From a checkpoint of a small transformer trained on Wikipedia: 741M tokens.
Each number is 128 + 24 x the weight over its row's rms, rounded and kept within 0 to 255. Layers, rows and columns count from 0. Numbers have three digits each. The size before them is the row's rms in percent of the matrix's.

# layer 8 attention output (transposed), 384x384, rms 0.0975, rows 1-29,33-61,65-93,97-125, columns 192-287
115:155117146175105101147110171165120097178172125128108128116112084155095116139118124112193129164131130119114094086146128101097089122154106115171135127102177147121116124115184136108103114142089141102139139124148139096145134135098128123139165121139121169147163097134136156144161127132118080085
107:092116116160133124123131107138103126155152147120098130137141125138151139132090142074111133096133136140128088152109146136131138138110158116115091092103118116155174114137186146142091078156130126132124068122116126169098147110138104120136101142147157156168149127097085153128142165127118143123
107:153128120143151130110119117125164097128127138121151186085156116117112104125131131124140106096099131125146117131096102130119146098118168167144106087113091130092161153126100166138146137129110144096091158149127123180105104118091139154112100114123160093151135147108129129128124168108093110128
105:111142090153146116095071156148091098150132117072121104143132108175121126144155189123108143153153088155124126082149129154156134133124119149142156084098159120121131141078116146090122130144103134135118126115085108140139126117135073130143139098174086109096130133137079160107157152145140156126
113:162113131129099110130137147200091125133099145108109117146123144118119101105104171110157114136150111121183121128108122101135128098145079123126087131162121136137148123134166118110139107132132140152142126123114119147104119199143155106108157144154161164070124119127132099157132155108170143088
110:123123145097091196139119158088098100101121162136131140149080171139165115157150173137080144103147115086168135094109118120120146150138138138087086114108174138148129139107157143136124099129141097142128097109119086090143151123110065136158119090154120126148167085114108134154152117151114107123
116:103119111162156154139159102126121113129110163125153144125167151142158162113158122161092121109102145090151126167102150160081081151165146152087145102171126148116121142145148119111172160160144063156137115109143119110141117138123139101094105118139133113132129145174138111116123148092124127163
111:109181105110108176137172120180134151127097080119140151125160125097100153177141141159101162149095138147106125158144136092103120119112104141176161168131070118141113080122145112120100118131112162133143135118101119077129135142140116137101152145107114149111125113140160069129148091149148108142
118:142120111206111111121065149130159149176167133115073148169118126103094142140086145117143107095099111110123184130156094133150176163117135130140144144110107126110183084082189121108126116142120141109146126124181137086144143141135157127098094139117168129123124094104150133147115126130123117142
109:114122123120116142137185142081140138141093134118109145112125151113117119104124089144170071121181116161111105169068112164117122131153113111136119119102103127122146103156127118125118134111180118158135130120120132120098150103118174125139130135155136121104152152117107097140131145107173126107
116:142151123148137115155116137143134133148123107121162103127095153145143173104097108171099099068150149137144112141162115098125159121097128127144127129131188120110118176131099113109138121116167148137121144086065099094150122133111093143159072140145164127123136081116120131158120093113129113129
112:126161088157094136143140123131111104114149113140111144122133096124153118118148130097106128133168163128068124092076116141139153171135078110134116069140173099120110144163085125116097125139079131087134132172102104130136096108143150104133087174095128081123194115139105133190116126162110141145
113:148137115129050135111147137146094172170142124129115143114120092112153151128118140140101098105117143145082145066139132130102115153086176151152174136105138138115134110118112136085165135121151143137147171111119132098107132102131110175114167106115112152144048103108113097103114094106162129095
109:167120145137116121162131130103117142136098139146109095120151115147131146123142133131080130120159126150118146139152131134137185103134119077178114121163123110078101096114169098127198123103092060118158135163108170127096141119122094135098145129106129120092117093115116109097159084150082129123
107:096122106153172118143139113106093071129170109127155095106125137138068100137100106113110120120185114131158109119117098083097119127193112135109070089142113158116156150129145072143080122094120076101149142137136109121118112143140138109111116114135106151126191145128131134135139109100102161136
103:126143133113116100111122114125106125126130111096168127099122136150121090138129117111153128143159129111149171135087182139127135097188138132103100054112127139114152141124159091135112165137170129127165133096111097116085130121162145172138111106127136139150120125134127104110156140103145130070
111:092141138128155113160140139144151121130114123118156098117121113112152141142092093130103138128157093152116150172133113118088106151157144138151131113127151093091118116107136059148149138121132061108117147111134131134114142162087125111118084120091135128134189040123124115123110129083134141132
112:120113123108099129108107140118163126153116137121146093121099118140070126128152124148135075127138099115105105138167108124110134135178153123128148116132132157138149157100141118122132128125096085137122088134164152120135106140130149125079103120137123125073162101120127171125160144105143075130
116:151131150151136123143090118159140113097141111109138121131137098124116105128132118130163143123184102134145106101126167109169096127131105093118116135118148107122102130091103135112142148120089129104124175106121118153125149112084120124100125081135147131167134135116136139192148144081113138131
109:149175100088131103115177109132133120113116125107113162153129142147115114132154118108095132144145136166131119103115105126141136121119153118115109127099120106158146114153113124107146108095149183126132145085140105132158133068133121099123164156148165114139135154129133190150124121118144093135
110:107139135127162142145107111136161126110088073112106130084127151115112119151158127138162104103136138120137091099139140146094133147099135126122145127167160131170116141159148134115140153147139102158155125134118134133114147108142186101123131109160162112164143122129129142125111111126100105145
112:203124129132115129147158143130162125089136097090167166137115120135199128124162101152087114142141135144127114112122138122106173148151133114148148101146124129137132134127070121107140133120129125091116134117133132144097094119137112139103137108115116154127139180163127119141132125150123161122
110:133161121121141110147146138136120132113169146139142084125135110135133129157152121143159162102097089139153143103109155107141129130153148143160155124094119140122124140138120101113122149139131094102130179087098114097153177104159187164081130138153143153135118108131155112123104125145170132121
104:103148086140151163138130144110158121128103132117095152131155131129105085140133165113156143113112129132131121099142091134088109094128126140136125087126138139133095150113150124148163126074102144161129114094130134085138128114147113124091157078167131102156127131163114115139089132150147142164
115:145164125163080164148143086121115145136123115070114153106121111144133106104054126173130109146145149157104116192092128091130100085148130176134133123097116141160154128154125156112151116148184124113096122112129129133151162096149184136119131134120150105139143134106148153128111084165170134105
106:165156120163126111113113153150121105124106111118109146105118111101121143112114125099089123114156128125122123146151152123126139158073087150147134122168126157109151126094098142108166113114164114107112123100138102148183140147100120123111134115125190143118140141143130117155148110131162130137
114:110121125160126159125126142153154143147165131163099125104114100097133133104130150116124155147124153078108153128183135168102133156119130111088177118157144104145112116128103126136150165169097132146126094089139122143152109095101086115133120148098171130150113124108109107132136124102119127142
108:135128111159111132106133156099096100134153133127155188114128060120138144116139131119133119160108165123177118120106189154118094159139124148144157094112128104103097071138089155120143144141114166088085132131179145104111085114115117190174135150102117139173126168135128102138157168103132126087
114:131118121143119129155118171077131156114175179136153128108111180120115116087158102151132143149119107138140127129112127146150121133118100161139117111138112100159129112170104125155155125102098104127132113127112101138139137134135097112164160159115103116135131148092144112145119180124099115142
081:120108136110159089137109101091122149126109162140139106168109139096129105135099158137146149119129105160149144099147137148143134121101130143105177111129149109169162146144141096141080107136146137130102139117126112139114129108119106162147096124077110162105109102120132086138150124151087199120
089:138136117097152169110108134113130152152129155117179143140135140139126128099119125163158164123131161094140136071157133136106139093118111159182169139123151146129094092142095116104124142151111115102162163131116148105142067085131154168097172151152108111118102142140089112132144138131069140114
088:126124142116089140168123144159112180130122107128077140135129108093131156100130119148122116117159120128137092134128114151123140132156129109124110104175104142117177121124142134099138175108122132142145113191139148164118148158097181134099115121127160138079093132126134154112130090148162130168
089:167206117141126160144090133163114135160148153114074140121119114151146092153126105087080132156151131110156116137110173121124138085116134158139137132149145134131106132128077146073140107111134131136163168167143118152068131145104153095112098115122131123105166143121118149135109154143145119090
079:099141109134138113147122090152093115155125146137131128097143105149154144098103128166055135118130147128155111164121113111178091116153162140126133091136132158126076103158139122088105164132131149134158122146152100148166157115165118111096114113138145115142142140120135177150095159127089128148
093:115102116140128103142121107098111115090109142124134104132142148171108119099127114085089121074149146153119158107144151113111117114150106145089115130105103125164131182116171151077148147100139164142109092074101128108123153170139116109164073144088125128103143169122167116119118134081131155115
085:131141106152144147164134106147075170124132080129076136128085142174114086105116108104115145126138111116133113089115195129135129131115155134119096119140145132109150124143099166078142133107113156112174119161102130128088183166097156136133121115126114115132153133109130093126095155131123148119
076:141121097170141146143164161116179105126134124145151143151125163145134116148165099102091152147109133157145134070108158121111122121113143120097100105137128106126119133109169092109101114138143085111115154142118132153126161107162173085132133130129124123171131124164161118156119118099138126118
076:158161079129160134147146161108135136086136127127151115130123122133146095124119065093119139141128139157115129122125111123110135111121090131135164134165131116130154132126145155123162120089107132095131170137128170111125122111132129147162111107131130119126137123149170149100124131157213128090
082:179127150154147142097069104158130114117143133075147140164140099132120081149123107096116133119147150170105157132121136131110128123101135159144116158127129133149115097160102116135164098150129107095099133097167163119142090140151150124110133145131141135133124149125133150162118123130091084094
092:120134135137142121138108175187101140109133100098148137139095175113157104186149121154169117166112099128120116142123183179158147152141103118126167052116124110122120106184094126138117141121127123092165102148131141118123099143093118122095182185148114123114109127124137104121139155120156119138
087:115152138123122124102132158103140110136134087111146133109142126110108157117128106118167119097137153076133137153115075143126119194099097139149110177146121118146098098133101091131110128081108138135097125117155144134134165150117124068107153156144124172168118135102119107132111089121084104168
087:154151177130145125099068080094112085143124092108136143139151111140083101130133121136146103174133139123131152165128102128109095072149132104128099117125154131146108096121122139161149122131119128164120111115147118137138108114105137139159114148126141145103137135131101180093142152127120113113
077:143131139145099069106120128106096072110114118083136149136167100120083098125145108116051105127138107130097122117143138107099112098147130195127175149143101131141150118119098120102124132138126126154127142130156119146115123136107119193099151103106098161130147161153188120175160094121128112155
086:125124124129132136088099090129171145162147138112110106103097117125166117141153170148117122174128140118096189133119108128145100114097136111171158114132136138108093083136138123112164154131141163139122157108159108122160098093075109095127132121134117105143111112132087105115097154104141126095
088:091103135075109117189143117106163126097114106146118087188131132138129156130119134161067109134109127146117077089156175085136158154122108116152080151147107102102157133106147127127084148143092127151110077134150157146133151153138132163137131127102153147125120124125137127107168100104104110162
083:156081132132158121130116054150104119134151127139122153119119147142078118100174132105075152136111130188122087085153153106138118113110109136125125099172144145122154147116134147159106092146119172111164133134146158130137148145190131152146141089145126155120087154131109149159177112128157141096
085:158130150131119151114161141088134089133133118099157137111118135110150043139107154107103137131137165168145152103081124126113131169123126137148145125107134153127172134138130157145101153102149106122083124059114141174149162163140097118136142108115150105152109180180149078141086118144101155130
084:158150119119148134144138105095093145124159140195131132129127103112131137110149135099142105134133138146141192116098091137111127145104128133125120138129112121110105094107141126131104151132146121080132145147137122129117155074134168154119103147145107110168104108136125137100075145163161121139
088:141120148155146157138109141097157125117116119156095149098168112117130145138126135078109113117115146134122147160089101134071121080113124131141140185146097110156128151132134116126119097122107169111101119128128137160114137153096166118113119128119134147110164167137164118172107090141120118133
089:076125116129095089125145122149098127144114142112137109132128058098116101112116136146118119140117129168142134117150096136144099132139141098073166133107113151134131082076114170148116152100130117138165125118143129109125114129152091124117124148084142107136150144130140110141152177103137128127
083:126120113142085151060163125130146154135105155123110101155147125100162125117119149140224111152138120130154132113144114095112121136124100160113075116116149114162129115127129135131155156153150083118152108067093140130148143121132133160142105177161146124121125105110146097109160103105156149117
085:205108118137134124149066140111162140143130167108182133097166128140111151107096097124183161110112152106080146115138129114095113130170104154139124114114136124128118125106165160082166104117110138135128182114114103122161094096114116152117132128157142148108094098119160131110129078147118100126
090:132153150122132104117083137134106125136141109117156166115147134183122157118111101152122154137129122128129107116077143137137132117136104122148148153074130117119119113155119137166124135147139111141102135161177092176169120120159124128129130129129119151125098131092141147094096142143154138089
087:110138158099100114091099159125147123148070129119115111154111118119138114157175195153108089149150135123189176133127148137179128140153118110073105127096114132130096104115112142116150143127119091141140142125120118119134106151144113127111145118092135118119156133126125125148147171090130140160
086:101047129096155099170147080104165166143115136148098082074098109154130115122106136160121146131106110128110101141181133143110129107143089108140141127134133127094163154142156139134116118127111156132080067137140162114131158149145155168132130126093161145104120120104140170152123140165080099158
092:113124100094087071100134165112123073123092104109145143162193126125148105142155139114118143150109143121125101126118149124138144100103148135134151150115112131140156079159123127129101076130153119149121148098155108116173117163114103188111148128143151112146133158124179197132100136133133085091
078:126145132133158135083121142146120129083110128137151126133146133116134086161127160112137158100128146117167107103089085113123118119146103133117102132123114144137110140117146141144098091106091161100144106108125160099108139098114167107111120133169167141137136114139085122158095095116108121172
083:135089118064102117107115117147121152071133123107152167126122119140143130199127154129089115128158107140141122141132102099127141112118086113181116166132114163130089145169133102157108136157122121130143128138144141090085125115106139123076127099171102142052161124123146123117144112155126109171
095:120137151128062159095144080113135119099052100127087139122165129122169145114148131124121132133172160146123088134115133114134138115151144126108112125103085119143149145141098105079171160111137104147123092121118119131119148146138108139133128111165138084128120114120112134152120103081179121149
085:143158106159128089171110123137159118097159105113175125111116138128102087140139139116042116132110115117057145126115114120146144135121099115153128137146164111140122136103121132147105120105085142134156103151173123096142104129154090139112122123094161152128120101119151100130114144159183159147
093:100160121070116126104157151112117128147109153133114099130081117127087115095145157172103156139106144137098202126160110127158087150135131089147165171129176116132112092142123159137132103101126120142138151137153132115131126146160109129154173147115097111135123103147124097118130148153072120115
081:136115074170097151127144117107161170096123138142127141121168102106155146131107116087177135121123158139121154189125075112112152165149102122112112120134099111141120145129124103160138134147181107122117108100118090085108109113158125164149121105108140133156127101096137091145126113100155148109
086:141115130093137140108132103112166150116167092148152135149132142140130124155160135112092157144135132111093153105134152175100124155119118146161109115117136137157146160140088153172160155140127110117104151093116133118093120079074125133144130099068107119160122143131112110106122129110129138161
092:128116108120169085144116104162151147147145114103132126120109098105124133182102110109148124178151113151100116133151102096082150087122091114182141142135099162122120159129122127141110133083125128119148155146144153158108123081134190107104135158114130108112142149136123108098120136148100128150
085:167117127146102094104106095104155143142086085120128100103141145131106082149168119137174119158147107157166120091117112112136150116119125158133108131104136128140133090127123145163154142136150140141130138107073145144086108130184149135139150109137129132129164145125095138107142143099141108077
088:122121154159146088126101108108103092069117146139091148131101161129124168101166122131108110105178115119155109139121125143119124105133141112080122130152164121135080129145117151123145126116114093119113087117136137113112132108151112126126106158127139110094138161098122130066130150113071105112
087:095104162092138131122129090133106156159125111122117132104142134131108118121116153147042164179168095130171112128113143110128125109132130133094087132116117135121129192128097141125173160150169103136151131129097114105135111123136106123170165121068153151099118062120095133116156147069113133100
084:167153110139106103148123141123107171122136137170124154159172114118172148153142165162105148152094153089152161115119115099129112152146131144127130132123120162096100116111137135096164119132150140133138097142119124084123152158098071148148097140164105148121135106096150132167144111130133123155
084:132089106128127120107103115095159112107079146155121116144120104115106116136149166155020124149105128158113098146088109120156112134128163113132143155110135130127121112120124160101106134140120163172130108141132127125129125113199154169116118086113101130113091136141147100121157148130141137122
082:116101122133182175135085115131083117140099104135097126130131139131118131171088117168067160148123124146152140124130136105137097128141174128173130131081083127142158144087128162105131144158127108151087152103108128124147160129104125182112145149131112109149112098095146137091084133115164131097
086:131144133115144089090139121153110104147130133086125155146151117154129133149152123136175146165091118129142097138107140074142162121134100128125096170125086135128134115103084107126093123115083111108129090168142117138119087162135117133110181155169135086179179136117162120141182127131113119185
096:100136133117138169138103105090105131133138131164121157112064126116106105132141154130111103129114118131122144119133121145123105152114112091103137174107098160113107094109126186188088103157091166107160100141155111083150111115145119120136146137132131117144083156133122094113136170169128163138
090:162165135123139149143111139162123153098114129144108142106170107147149154142123128145102163113100128147127109114129166102123125132081118145097141164081139138101112111129124099147150105113119183112155124079118089104103174118143110111140132125147150157132110098118159162110090165104130162111
081:137120097144145148121140110104117106153110121165144120095131115122111146093142139122122107084082106139112152096178088169157113141067112094186174174121126144139117135124136145133137109130126147121126099182088120171132131154178130113116104116122107124110160122171136120116135139117110130139
079:128141152174078178167134145089125144122169143107095156126139130154119150130119145168203177165137158114145126127151148144148119098167145125149145108102136119158135111180136133143147116163120142147115136127152086161095096134114095098118185168131118121155088132114148144129132127156088092139
086:178139104086126135141168119119137109109130113106121101132153160132147172136149140139123168124124119173148122130094128084154132102111152169130104185129117094116107166127099157148111131164173121110133113169088108136108150124146136121120151155150120150148128133115147121064166130132125126145
081:179152123122109144093149120125133166203111146112128181151116158122134139094128117122095130107106126111135120158119156153090102121131187171117123118173117097102135086076085131154098147158124143133140122179146099108139142149188157115153094131142102149133158110162123157099154135113101114099
085:078101107120103194161093142136123140095157135147138111141123140114158128132117095142147111176094137126138131163113159168170124100121161123078150147092123131124071124143092089121101127100102110156117136135154126122116141100127113144149103158080152139120098085138115082100133130123126110119
085:148145102102136129099157132170120122146102154112140158126118161161122137131124143128117144125100095142141113120093118116096097114106134114149133140120130124102079119143072172133126142116112139145183147158113162082129147116130145111110093136122077114125148145143135124124085181088095133124
086:112150128132164144112106131155126098088108162114118110110141113113108125141135080125101132143159142117115116148107167123136128138122140086111108104143138096166104082123126120126130110113160138169137161144144093134146159095137143082119170096114177171118109121098135162108110153150113156130
084:102117077153100107107156108127165146180132144111127119119133155155099114159132148141184101136138124126107137109158137137123178124080106146141108136136144111121182147140124098134113152101118144140142132151116147098126125178116144132174113135086120161114103117131157160138163143077147133135
091:092132099117148103138148134086119114086147146121133095131092127110178117091134117156098117155117165128126160113160139115144107166118126136118129151102121127124116098135136154145106108152183101117163143126070135129063142114143148113111140131123101123133131136154111119113154178149128148060
094:120147129121137107115126108138099096130166102162145135133131134134087136090115115091123134150082149104172099078166116127155137135084113111143196123082158128112157098116106137143120093075107168169162157196138110099113118171115073159140153117157088155108115098115123118126154129130152135113
089:136133113115166120125131095130097134158124141113151152159142128159134148126123118096078155117094133104149125130134153140122115141110095118163121131129116075135116154130184120142119087130097125097112133133105144106095128126147123082139123145117080130122153151117096105137162142125101122169
086:107133118136156119103129096143144131111049162082166192138140141139119131161088132134111135124121104176172156130088118112129161085133103131186106152130147117136099151138158134142149096102173129118165130122092113130113141113151147064151104131096160112131151142113128128133117125137171148129
090:118116113110146166148171120161149110147114093149127129126098133163105143135095141139134131131160102132102056150137171093131121138062099134106122131137149168117169167100168138141128120120135110147138140148146158168120168119136105088135129083131132159148087133146124078081132127146136142123
080:133138139131124109122159130157088091122112141106144110101139140124136134115116118114167099149110178104110139152103101121150143121162188129093146135071128185135150170148112187115073134077150139115116118123118148145153099135153158185101143099152118103121088145157173110148114110154146094107
090:134133133079164125174103143137115134119090150130184109114092110129097108143144085145132109108081093134120134184086100151141109117150119147143136152122061145139135115108100137168122098086091136115109098132112151149122128085115144105151127141099104116118140149134169141121117114131110081138
098:135094145125116138110168148174098139139119157116123145133140114136149144123144114179156096147135078106150152114186097123100134158114116112120140145126143131109122145129111146099130126170126103136138146142142121124154118122107150124099155170147111077106119126132207146179140101161151103159
098:111145154128115155161103117131113120108138089131144151100143149157131106136073147083122131071088127119102147155127112132133150120092140148135114117156128112189139108117138114155096138120150141090133119124122148101112154122139121107122101083144099156111109177130124110121109127113114158139
097:103147141077131118197111098105129108102146129154124109145144153103133070131134142144035113101073091156139100155073127119115158103147127108152118117161145145080149115174112126131143116069157113088133081173141123120144122139146127128122149119140145126138135114155123125128134098116147107142
085:140115128139149167132154150080177125126085130129113108099110136115140126121146114118172134128109149146109119142124157114167143147160159144064113091152121125096153085103143117107135175136142129134094130108139073154177152117092128218108103111139138121137123109147161141147145072156106099126
092:122163146154115125140101132149147088121117174159094147106149173104135166110131127164123151137098108124081117101137153166115147105120132104135137174117122108115116107123098131155158126087175154102149146140123120129122148122099129113098130104141098091132103125110149126134113163137144116114
086:122103080096118079147158166146088142141140122138103150119132098109096146107126134088138115100084136111109127123183143101120134115173129106125100107177107121105147094131136132108111141109114118112171144112131132133109122101117119143131140153155123188148121118155168107156150046191144153155
101:115132137162133147132084126096173123138126143114133134103085093144125092091103093061156134154153159129083145115152110110105151122118123125158152128148129100162172153122136121152146092139114126105141157164140159158144140135100068127137141152079091174142109121107103155145095152168174170144
083:143165143134091126117149093127067113093141141119167131107148130140153119107190120108170091129133163079122149131132158112116107109132102083129121081162160098132143124114154117116147100092109109097122105136129133099066127140140095129127106152128095108131092138119114113146126114117089118135
094:124092154125176164123114149120119132121126137132121123129100157147110119087109162097087113109107136150126134087123164147151121147118126158142123104079148126161136122126098133142114109134120141118164127124107124143140102143129082075146136090101119135126133137155106138063095167078134155107
090:103127131153096126139137127121121123148149151126150110133172128176147128068145086149112142101151146124109143075123118150132127118151106127108109154147126140179114069083143130142147145162108099085097153124123129147142131148115113123149122130112115154079181136095073150131075138120125155127
084:123139176101110140127146066137142132127124114169149093127112149141140102108147123066146154123149161173129175127172159141143127116140157115078138100146144102114143157126147061152169140093116135099166112106115116125123097159123118174109120109139091136124116136126105114141187128129101136090
092:116137143146137107174162140104168152089120121142150088148128203146132114182138170102094169132157065139102150111102104157134148104090088097123092110183109121136097113163178128125148118170105087168126142117134113172120138114121128093119121123149124119099148142161117159171105150148118132134
091:114163121102148131115156125171168138137122148130095155146131140111158152165134124142113167123134110121160104157097130128074109117135130147136130165126128124148119142131125136094103120109144164101099117117129147224145146128152150114117106174106147106185158140121149135156080149126142073119
082:121111128153123112129149132101174138151143109137169169130165136104144115156117120163181078107113175163105157184093135143097106080119088104124141155178105138166102078116142158137123113132147082094083109173139125147113121121154132127168103138105162124129125124159138131120117112164138138123
090:108091121114117124131155109101084128088140107143131110143146107148153130133131149122101122095127119112138136167156126135145160116113146143107140135132138109201158142099124109151125123107140087115140116118106138122148130121104110130157126132128118143104124152146129073152122162150088149123
093:144133123115121109103103123158135143151152101142158154126119115114119086135142140123124119134104138118120144135100111157118150152104136150111169131118075132147130136102055152121095167092177159095111073135116143112138121111104148143120117101147131097138139156134145104126105127126140072135
098:130107149153135133112090120119118142129109141133134126121184095123093121138114141137069136121100120066104131148153137111099146133142125181129116103136151126108140105133162121146162104130114127116102135099151092160146120112100138143161152118074115104135131146169100113156101115095112143121
092:103153107155090155132135107117128105112171126110096167108130130152130177122154130112144119132118136089108118118151102142099155106139098125109173099119159095171117140121122165154152152160093132102148121111136133164144087164058064138090150151121161138108137137083075142123112129150114098126
093:110148122130143091148121124104130106122109101124164102116152116162139139149117145145133136102138153154150132150131098104083111148155132124129075094189113084146162141137126138168124101135104114088092143134161136154114128161116135111129111105146135136125135140135084160129135150148123174156
104:107151168146121135123104106090107110129175150161129092148100086092134091143125157131146156139134133115112140128134122137164103113127148140157118141160147130096129099144123139146138102136128136126074126114117104154129106110074101159135121100134114098149138102112106118145127130174103153094
100:116159144134138124151102116142123148137103121156103135096102137138079155139095154137164098095099128077146099161119101098139179097132172115128127141133101144096076127113114169142101110141128151110103101207156149069144118143144184129164131147103091091120118123117142114154153121134105081128
093:115093157122119151169149134110110120108123107133088126140157135143146113125152171138123116144098146124129151153086108132129124092127092108117130138133114157154122148135146171113142087143134123097120088119114171155112118092122124129135132157133167132178139175157103100129158157141154135086
089:149133148143116099095131108158098111144095123145102138111131143162126165152113157153173115113143114137152130142135139153132181131131151141136114101199145091121139142132122111109122139164149097100114125150174132130126085152134082107156106140121138124081153089135125137144126104098115083135
085:124108130089156137135095143137150114117097132125137140117135125123123127156177105088141108147165138151138169167117137132126097144128113119103090102128177138119142149112127151157121131154087122102092144154134149128123107108146085088180107101157119130123140119147150109086165134132124135140
088:123074121126121130127133133107120117112175156155138122114136125119102138124140143172148090103100130135134102112098135108119110121134144092108148122150144125134098127119152115103086089118108111130146138144142120140122103127115122136114091126116090087113103092137116088097119105140112098178
087:151109149130120120159128098145182165145129184154094114100106129138105088158120111157157110086128171125093120097137132122141094119156094135135100154157155146126117147143116107105113124086105083170133114110127162149115163148130134153085130104134122125137101121122115150116140154075104112109
093:095171139153085117140111121098137109166151146151138142157146142107086132145140107149170110117132134122128134112132123137157137131179094108165118189119115155165116100117085127068172200116185120149112130119105083083143101146114105140114145087120097125140155113134180096112112127136109078122
099:119143141130127110119117149120133129136145120137137130179129104111149121123103107098137127059132134125163142100143145182078101141097123115133110129160130145125140090110132106137099135125101142098141145069188103131122149124148146128158136161162079135160136132139039141117116116161115162110
# layer 8 attention value, 96x384, rms 0.0657, rows 2-30, columns 192-287
085:096105118093123136137126125117151124114125112122082080116115122136146164165128151198095125131146123101114116161128159111109105144121137121140088116080095160105132125120071120101145129186140150147169175109131092111130169102126108131155120139112133115128137119106094161112130116106075087120
083:151111124133125113114135142151083118107120102083129161084126193110116109147092165108105134118113141104116119132085136147132096116109113102109086098107152143130118159123143127168099120103102166104111138183120147111116136147144135079112112104149121161065172112075143130153118142096117131166
081:117125144123140113096138143158130134087142089116124111066109115140136146144126081150119126122118124154130135141158100168117111107129165122148137098122127117114146100143124105101091113148130165111157120128111118116169081157136130173120160114125152154110107115145133118095149161121153128147
088:084095149156098151133129128098099113105119129107147121172163114148101093171123129150116109120138143093147171127087104152110130089137152105096131154144109124147133147175125137138158074116147167159123147132130183165109123148164144174118149145162151165119117126154138102092138113135126108125
091:145094168144103152132159090132141142095166133149127102145126113127156114055136114143118121121120102102126124176132130111153128116138114133089136105120161092145150117133194162143164146122090102140107099089093110082183120144126121154123156142126139130188122127133123085145118145108149148145
092:082190123148130142134136123116130134120133080121126189136156109105140115137134130132110157091165129130112131125111156102119087127138122117093133141149115133143112114123170115126132113132090125118149061136186129140122116154149102166142142127110126143150158155166113140113135148098168088151
088:149100097135102125139126137147080110139145148144160172114116163127102111125117125123091132153125133083148129137109111101122151143108104090132102135127144114135137117132106099113132149132126114148136155137132141131132140135088144116117123139124093107113127155171129118155160098110101145115
082:136059076161118098162102154134158137118109154107123119153144131153135142161144146175106094144059150121140107128139122134101147122128138099103176093108101120156129110132156122069101113145130138070145166087136126134098120098080120101106105110172111137088130133138145118128145112115159131125
080:117185132153124164108118153085134115134106128080124169084077131128116134101106121117161124138092110103123161128132123160113164078126123122081120153117136105127131120102134132109131098156171172160081143120148119166119118092131159070169120130087105132138145171138073122146135130131143131107
085:131129125133138136121127124152148110094136154122114128107147119138138099121076165154095108112118145101153143120121098099157160151139157128110154130177163118133076127152109164113105163122142125138147105132121137129134118085059141117104118127087150117146098121103155149143121095143169104104
085:118168151173094134101119187130135103118142106172105118172117139109145111120138151130129143136155123104088111155161157160144157156144117142117063143085133122106119141161138090113115094115123133142118129171129127137103110139161148144141102139157166119114115178132100088095149086107131122144
080:170096125121124147145133133121172085133122153138104101102158093094106143122097136141122108144159125115133119090187150144098127105115125111095194104138140103126165113126115181081158145141160142106101137118159125149093116070126067117123084117153112100124080100131112128123121136130135122096
080:145100119123129103124137131092143116123098125127097088109134110128118126092129128127099104102142110137122121171131063110155154139133138146162107059113087109139101120165146080112106112109130138134122120149086085123094109172117122091121133091142163140116133131112137148134145170129111109100
081:100083123128148134099125148130096148133129116116146109161077102123124109107158121115133111125144130138122151152153095093110088099165094162154095078109116112107112153162081157150107123081129111138108164124137088110135086154158186112097142132118091154089129115127138114142122134121145149142
082:104135095114082103146146119083089121116123115086123133135150117129134080165143102141121138137139164123150097132113128121126107135170136149095132125121157150113108174086147102109123142099133084138099128124103159124132116093127161177150102138159084162151102118154109118137142098135130164152
082:093110151126143157076134091112131115121112123109115124106186118151118161117122139123133117099146133155115101168129122166079151116106143126123151144113093144090158155163149109128157158169142097107108118159107124123123106157074117145137105099145120186152158066126118116163138090167131169123
086:108109159128132120124136101117122159152106129095135109162108115132117073091101145164092159127104115133121155148121138084085132124111128175133142115128165172142127116143135083120160113125103142169127133105127146136143092141091101120123109116110120104111128113161166152175143103119130117147
091:100170156150154120063160166166098117151137141143120132108175119120122084136100109111143150136145113113154125165172098113130139095138121099115133139095124138128117170183129155122142131092145103119120118117120152141106114141155155149109144095096159060102111135079108092109128127129156151130
083:168133145176163126114162106140091062100119137103123150125132145145167118135129111097162147098190116131116126047149128106131143139121154101146083125145203119107125146159129156128144128108096088114140103096130130151140154104112146076134092110156113106105164123103133175187129125109149096156
087:080145113148080110158107124124129112115131113129135152110089070127151116145122146099101130151147123095102091140135128139138133128135134136088136139150166114167118118105124110142120097149162074150161151125135091125141127080093167123116129116067129106159138119149120163145117106148143105117
084:107126128127107107109142134122183058125085111161155109122147111165163127078182142110134115142143111129131153179128148160178153153134106151130104080104107123124138140112134142116094141131094120082119136116093148131108115136117105140121132137139099070104143130144110121147118164087119116108
078:130121131110145143085131125120117155130177137152108174140103159134136095105122131096144161140160106144135169131136160094162167149106125099144138137115150133122103120109134122118133112126119134139137139124114159104130060112123099080111119116139092124097163121160117118127156115114158136142
085:108122111132125136112103113141115110131128119108129140116134104114165097137101126107125121118116121117162087125149100161100133146115109124129161105143126149117108124101116139139095096126109121150175135147153109148140108147076139126137129085134147152137139146128108127091094149138098123123
082:116128099122102127160105134071108139144076155112124143140120141102126119070128165137161083141096091144109159137120094155093184150124112134123117116137093128142103126135140141120126145139131117114163134101136100131085127113135152123123138131106130121128152127120132154110123148165097094144
084:159130109129098116158106113107187118137135116147074074166125150097130129107093172163119139100138159116149120180145125141120066103144153097165117108110133150176102162137109171080128154128116112109140116119146147149146159183116165104095159121136134127129123163117156148153108113088135164126
079:108145128128108123125142142131121110097140124159109142117139132082095156120124140128133109113141117124098077123126140135107089111141148131099155082136099097129173093145103137148104132134106157097177106171135118113130147119111107097137134142138158164133127121124086107082096156144094109126
079:112165096166097111106125176171139125119146104125148089116141117119110167108143096132100130138146181130157154096144154136137088149119145151114127109100087116141136128137159132160109120155166136128155103105142127130148122195108134143116122155131165082104123162117133149158113126096128097142
084:109116149109142160141113127151117131148140162170098168183128115162145100108135144108161146147140122153155159129151125119130129133091072147136124104141144089079100136115148137134148106155136131066134170170128099110116164151068080113136115137103144131148137163076091117135105170133124145142
083:139113158130087140187114134107119159142111099131107120155116086088111151116121124118126109093096148132127151172135157167095135162127109095119067108119096122152141127084126125111148168111095142113108153135110152206129122126128154056136114171100131118141152100112100175172130126115156098124